Part of a small language model's weights.
Size: 14 layers, width 320, 10 heads of 32, MLP 1280 tanh GELU, 27.6M parameters.
Architecture: learned and rotary positions, tied embeddings.
Training: a variant of SOAP for these matrices, 1071M tokens.
Each number is 500 + 50 x the weight over its row's rms, rounded and kept within 0 to 999. Layers, rows and columns count from 0. Numbers have three digits each. The size before them is the row's rms in percent of the matrix's.

# layer 6 attention output (transposed), 320x320, rms 0.109, rows 133-159, columns 80-159
109:475547542552458566532448534569546484445509423490462439479580460474566425425508563480430484426514493474514396487498452417504444477545489494538456541392508537564484552513425464422436469432454502470477533491449515514479558466465545584497577584
108:528492463509426443484539440584473457512466569559453597549552527533519506490556459545510537508512402469632582410433519367560485444532460584572540536472468632513472523513464432565507504504496479485374503511479542478552497448401499478401439571
107:379554486553584604509522448491441463492531529454460501511503553460497411587426525470581443542463652474496474475509549536521498488594501566463405637516504544483496515507454508554494419515524514525554482451448504515460344565533518492525456464
114:524573465493512435530461524440424461542456477482462509507503452482528419490500477444505441482580484467521446515484570465519506528516472496559445559452542474513520518529549567663507462569490484451427462509548478559435552569596591476459497511
109:445508506532406508498420545451478466556503509438485447488481434524510432500397499517530486475564363469479408457406589530480540490492515439408548458522501551496484496493475460462506362462434465397518597529516507408479505397508462528511476483
112:613422498481493543549515459566456400475506517481485582533443470479463580547522496487456511527454525603461509410448464559468459502520533552404495594563462563382472442527596486553527450492457471504491502477500530515514540506475445475565586530
107:625425493483455511464497551504491521533485519497423505441568498392511494494462515440492468589503535535548508521504539496497520516455503424444489480480432484515477492465531509467408488491549512488516493507546502479441504574369495513559512433
111:425498497424477472504503441510558490524448518506444434570425470577410534494564504550476563614577517453499498597484573543476488529501477483450461470532488433527523547496504477576546484540509334503456489432482421451526489516484525509482549551
108:519496451490493501409433499593555555481495470404506433539565443463429444549508471559541515483457500434541459499471517448411620446533507483462534502532446524489535452541515485513435478541548557522406555495526460509498473552465572495408634473
109:390546516480446493489521547512469500537548507417513523511463583490550520433504394463533512497530525561482520506477488555512442448502443509537415452482496462486444469499535544625468381587468383527537524498451368440512388442519625589539434463
110:566436492489470424400444562470536390493485557502456578501524575587539510536514556569449448458425601450458421483481388517486556494557526478487601478495569458529483452535472428485413413523500513495493459484544529555409534399558413502532510462
108:533380532540501590489474427536411555534654425436503476572526491470502584494578534544491493548543476572521473575510510516589477503562516528538501551477534424517566496503532541548523547526566522552531498566446489517539524411509518497478520450
107:477472441399486463486495455392554526483558512497460533488445392479563531474521595479442425453454469622445550490575490521452482523543494548504493506464476579604566423446524517534413535489502437500452522534518506554562389502521502540436469535
109:548497546483529563579452441571518420529486413438535559471457470506509510518566529516513499502542471451544505573503547560506522484531445472558464523516451505440474496517554439476447538555466466546471523560538462461473511572560488549451491607
111:490472480471510506597484505543454468492494555458528515499545511407501564550516469548475525480510481377508464539515493413611467436526458565484466449376549500515581451542475601415458489471490579471527504439597476427586478530457561434458479502
111:415490519483511488508543481528543474508471561546514536474465477458435542495504611509463455427469403491506478449490511560404468443546559618467405506559526531600524554446477544563499471510570522509523457469513521440428544464448493508468421447
107:480511420585483535479484562440624470459441452500480515498422609535529569500454568533436486464510524477428488500448541415511488523505513509414446505518494483536412501565492528543366501443577544507449552463501504479596512610432427462487559481
104:494457557534465446537580552634483496492503446524426498532518511506483534506595443505493483446472604459606440512440551443472488467482517435489512488479543427606442458383498507480543555368443441510492456550458504421403519498576397457466517459
110:522545444426504460472475512455489467511513604639530490591573508493473450498474461570514511471509561549530433483500459427422392518494411548579431504465535450515489491500528552588587527579499544424442541550440416509533532549462474531437486427
112:410500492563529499394430491470483548570526500494551548575442459460456386526541566507599531500440455395561514561442483437468567505479551496471425539522474466549472509475494552455506470412458474387424489494490463588489510564394523451539403510
111:438581506552550528483419495528530492550500478528503454538468606415493520557457425518408523521513494428645411486539497493414522569496625543561480519542486537502441480471453547423484445469488546565518470529500485513474530550438544489453485519
115:453440482492458514472441487560440470472483477571549516508531505626514572460471531577539455507465501555520466538409600533448543452474417624493468479525453451407518469474534488501469381464576575511547494483479537548583530548486494468523572436
106:504532516493492469520488516530455513533441515441441576532516520435513508532547512576552430554452442531580476556537379440480537503525483448556471537421482629466552534521431551543494573435576434576501506517430591440409504492524554515452406502
109:518592496402486508597499471553513462515523541532465452546555510473473466550520547506402523517479442521497470438498554419570438502473471528475578428536532499575490486583517422523519483439550422562514464567414525451560483539519482554510479453
112:564605542544491529415433579585558422488579475579424404497463421471563495472459519548430476506474467513579447501570428478435475473535475479492458506500492501427564490492556544517458450503546497496448524481522497516454528547404548434489440549
112:529533533502506448401534564539439426467531490491518526466386463454536568544546482503476529513424527467582556398439458469413512518584520494475489518524482581555568495493515461522449436513546483535500505506536467465590541499527511449571435506
111:424492430480461578407541433481533485550520535459504425510516536499452491520474473501521487456579476494554618500555459535541510465466475521483383480433508441457561475374546525440411463487476442476447505582451568540479537500486538580519507503
# layer 6 attention value, 320x320, rms 0.117, rows 134-159, columns 80-159
117:552475519539471502532461482562497511457408567570521520553477505487497465459497475441469353496568393470485534607522429484524459575555438487505443518372425479527488559407426494411529466499614460421459532525493541534460513521515501507550552526
116:480504555491474496459565548478425471484616538501500532539479504523517434572487502449456545504454427475543439531443413545548455536530551529484427467496564528608410610459572534460477535500449530486537503538483581462517476507597521517548416506
123:570571491464683415504466487553560576517566515591398436574488531525514458513530399484533447503495503434457531526502572530520521491513580508531503506532561502486469455619441603519446435521473448533487455516484540536462601469470495546531465546
119:461503559506470443416527447438523485448483405572543518541473493513535401450545479550461439461554540554498427395607533521514477524598523444524503437453495415469523566533456539538631425420558511524498459507438505440550443567447534526566520482
119:430507427451483565578495580418499528481453576560492486596578563439460545603520498511552478575571457495522528526546488447447432509445480581485485515431491456534486437495396491506493515481430435624626513470477510434582485505529560506528471510
114:511597455517460488529575538417475402469535474502528493469582485511450595522551542402553479448406518585475475522473522505582447458470515446478494458533505458438488491511382538473398601460485490580496511601508453509496609534482461520469448470
117:496536561465500524436524499590557508504474498589566409486614536527364510545507469507541478575494449410475604540492438470516432554546488546507592478491503501460467571542450528503452445459533508513572494520547562545428531600425419537465489527
120:449428533433628454432535429553490472492578551485442517403547582480555491486474602478523524522516518502478477471555534586432389520466479461446500572470433450518512549544518453502541448527410470403491495480394432410472524491601581525419452488
121:530503534494535507462487520444618493439454421484434544577415502381396496542522518487436416465530512496589501611507467519559421472470416490476445428570546551622469494452536541510419509520540598476538444498445541459489543576595513530456533516
118:502447524489479551495475525459470527493464612476504489458478549480511475551417478562529566444513632544497440515528493522472486524530507506484598468512480466549508454469573525511489434583444495604554469471510517448568516495552501489541577511
114:557495513505513437496476532418462491433540505598496483483490524511511559433567548428620526476553479419521573512596454574468531492511593516518468379554488506477469583480532467564508506502507438515515517518425538506489471476542428560475500522
114:550457447545554497464342535529452547502476524433588560448455518483501484513553512499543497558466483463504443646506423544532488544532581548510534380505571523474521521533464523480455476486514518424549504465414412559441462568476545546436469468
118:494509508494544542408466459532574511571540615459447528546596549540420530442496540452388484502448481497451444456381483537535540499523495548555433532517471518538564493434510436500438456501471454450434490431539445585518480441473623530487528527
116:510484592524458574503437512483488474562551480472408487562420541441438542435451481399502500482561531514437473534507538516434467467450470500587474524384391523481557460467480481607591425461523386479447543481427532514524506525527460425505387389
120:452511429437543480471504469559539530427443406437497501479426486404532597533400515552466540494519529526538401506439523518544559605514504455556473561540494403570556546460508410435510550513515523562503526536490620551526534491594471605415382500
114:544550435433526590577533520445564469458531630467485438477448551443519552441538517543442459492475472523487540520446487511475535523409521522508452500538475500521370514572439487522554582513482431556551425516524491481556464458583466557532548531
116:479426461573432467496547427467498473512519544475476489480540477490570472409503457522489582542533483455462456498458570469553523431410535587479545409457469503457446510467498539452448503465534537428514484526419526479565432467485579458513525603
118:417433517534499471425497515522526433478533442551576428562482469418443562514589532496549534498559571570496551478462483522432537482529483516426468452480490474478387516430493448554427418492482484512523427469470526443652409575514502509354489478
118:538563553526511456482528551465481386458582526436588473434504519566505510453521537457513490587471534515383422526547439533532538479471462529385416541518531503535433420518431501482455508568475341469503507492452534515497499453598591535581472503
117:575461568576556536485565453557479522539476475456581622548494484504562517406494585484389510451551539546459508502510486599480582496531488377469528434382531486442491563570592518489592536546592432465474498490548548514477492552454567544508498436
121:529473503521462465560479451486490523492508531467492538549511430501473511570474540489411488483601465605444541530505523518514654446453397437515537598399574530554477472482526481399471523510479546592491558495469447508507436485486517532519478486
117:529519541549519419502522428510554449533404535500464543458527464506482467534450552555525501515535456459477518523408528565502469587487568545478447544576519539466504420551537494507496543637466491498475424484458503513530504499449395579514418492
115:506429517606484446565492552519487521563476558463523463479577490426326553549524507482536478509474560527544487480502583507464439478567495594525533516561570406499583512548460526440516524481583532489496504525519448555519460401499467531537472491
121:593500508459504568496532544585542474477578504516555528379466593479514552503602561501486500457527557486507603527389465427421406465373463582587556496412515539432496553472500489457504507535531530556464383487479433523503517436450493511438473441
118:526535523561546515538494491589524452557571489502495474517510500617502545564534477545560532440558504496506503494416471550503561540479538504509536569507477426450497479424520540446513471488497475383454545466467560403540455533435495458471398523
119:520487553508505517423639492436430485472451458499545512532486436550485512512501519544531480573443457518500550437504552593553509440585426477543591438380445588418533522631524596547525471559432449551512626447459536514455529479491555466447485462
# layer 6 attention query, 320x320, rms 0.099, rows 160-173, columns 80-159
083:499498510523487438512456415520425502457471441444509480507451476388518591508532528587470533538521527528529546461488533486467590573464446479514460468595577468564484435450499473500626500492522583539562509573491589587503483477600562415527527458
074:536519430566489494536495483497486410372532502438527517438500505487385506552409530482550496473574473489409427478510554512418475447459390486563503524438487567568493494419512462561546593548473578528434554571619479524501527502509501439486502473
085:481493413462484472512427572560555547470473471511606592487523508481467572429433472533519533537411503494544533421530595528538520481484475570535558523541505558478518497464533445473509486517485437469512609430542525446487495468499461419470488394
079:572528486483547573574576500406530477484478467496515516503486492495461556553404515555535555549494479482426449430481462504478497546629579450543469489420567541485487458449525562526523473565442548558463519538446431550464440460441601616528523505
086:449523488498444549520507469527465461532446447513459497498447382525512548495483523435501659421532534606437554487463486405566495470516522511498468516574484487634510506523501537494506575452404512550459497556452556457479509472448527579481486418
083:477505502456542492524451418500496472484512411575482520523511541483471546525367660502615532442436517491554491530527531461382453465416461467582417562378414468545485420443474525522491517519568498518534507511442563495540443420495494477495456590
084:578428498484531542500394453495497538466553459418517540473398438554502468451442523490438504405527495524492463474527516505595507548432443479490467595465481567495420498590532582520451524561530580615464528548571509435524469494582388432473425443
089:604485490476521485409468542467540451466526428466464520531568514487496540530413496548473437392369487408515490493515525481560455445535487528502514576430518524527452422464445446487557414590493479472587440437454532455560531351464466469498561494
097:406490556428540569401446515415499481452404433549572484429483580469423555599516415509523483564514526513556425443531550494462490523478526497493509490433462507465508555544546552465523428408406551508478489479490416561480509414468519496477593552
089:493555554529559494529508557471553425553471423479389498549495464487540476523405602529450489497549586495525430551532427569538535508458463559427450487539456548530534490600455490577434498566552508462468491435540539504493462472497433447438545520
087:474607509374445563495446545528482553407482441445397448485509472477457529484527512650503473449507575471460499442447399524460471598483530580460404444510509552515511505494515463535385576546500462450492506497543553426505515580508518471463450447
100:581439463546516410504511561486461502443542515494536410640502519528533576506483588466450466531486471477510483562540405457512492539467488531479449489454429461537592513500549548442472539515624526516443500451533432519517462572535502489492589503
108:541548485577436564537502458419567406509598362535581501560470411481503544466534459469526519567490503514513508487528626520572441526396399485471491524532439458521504481444487541508452504559536585548564490483586411466511493532467556461438527485
105:470541547498510545451492460552518562552621529590455554488511526520598471456466607509475454659520471536523486513587462530572468561453549423569531550497453466552519497482489543529407382493487530454541508464550447467562481539514478476435425454
# layer 6 attention key, 320x320, rms 0.101, rows 160-173, columns 80-159
075:555489482441541515457479618451552484503433426491440450497471504577455602523490427510497361472449459510398469452501513518433488547379499456460508453546540491507522490537572463458500523509370492533449423549443443521496508516450483605396470535
072:566421486468493556483544454477469471390555456561396478572561512503584546512453469467522542605485561438549466500449500491516492452460479561522435506504574510459507422470492605456476536521530460491477545454418468451501562453509519575520540537
080:606657512489581532405483503494577548479480528519538596524482509496481515476412446418511460513577539402612549517539433534473533494527569538560523491560547480463457539451538480498442503593682440461434524542533569495449503471424384373541607524
073:530420442456497577513534508459472580471514509432470467445541454514518521461534482514560535584484465508576537475492457439560476576426525526480381438528601498523468408579505506472527621454641497467478489424488481504531583440425529488486547465
079:502532494461399453478491454469485491580554416496493543452499450473483419413577545560504521482496472432473545564488560541509551502486498482643560469515428526505565428495511467570499578504539504563560528497457544399498416533572516520431438450
080:487579481387435483419508543481539509459526497498421501558494463478443519461368487419525496555432456491471521467532486495516411479452532501493409528440492458575508521487447568444440547578522480465399578457568507481508555490460531546530450535
085:482417550507488505517504389522464501505467522455421571440474431510466495411519423506418456514486559514505463468529541472497548412447517409585542427551640557591582467448466547422555542583559517508483493531551536427532499592402496463502505572
084:611509532409519555543575537461578455555468467452531509610522543469541534540456480405524449407478400490437518444468485479448429550442532564555458467494562492445529518497492586421448446501585591464456464449497433487537534483434507518417483456
079:544431459471528464491501544463430456425468424551500429563574559507383585519526466441508419525512524440537459461506429462582485471624504437459439549464522480542484465489581529477606484484443484487378542460548479534453556541498526563534597465
103:554526441443449447437569501437434517448569601544452576520589509526464563553438485460408469520470531437576549540494550505549517421529466507456472510433552569497540490568449470428542402624568501410501453412417431549608492458480496539520479557
092:520448563435537423470453521584528562482511496453404539611507550588588563481423487540546422580482583511490430461577400425523460448432432480568497495540516443581517528486595507500472507625525488517446539464558581516581432515538464458445488464
094:501547431585588452538495566542428546510511395488465452510505658459538560469502558541478427574480495435496507456524521559513506473550411496565550465422511541479533518492520495499597477500427465561470448518550525481470554538454541492490544456
105:616483549498505427438487431508527559486506531499514503482460524541570512513487433417506444483420452551485460461489487511522539594464362444524491571518421540517474514510528499497492536510518555534531544569497392463398411541449531477474405468
099:468538469489527486481412467538430602451576529627406505481503578498527515475588509587508601541540462569494515470533579544501505493503565550450438467408441501572473501505476509495560446393529501409504613549446470389548557501478434592543521523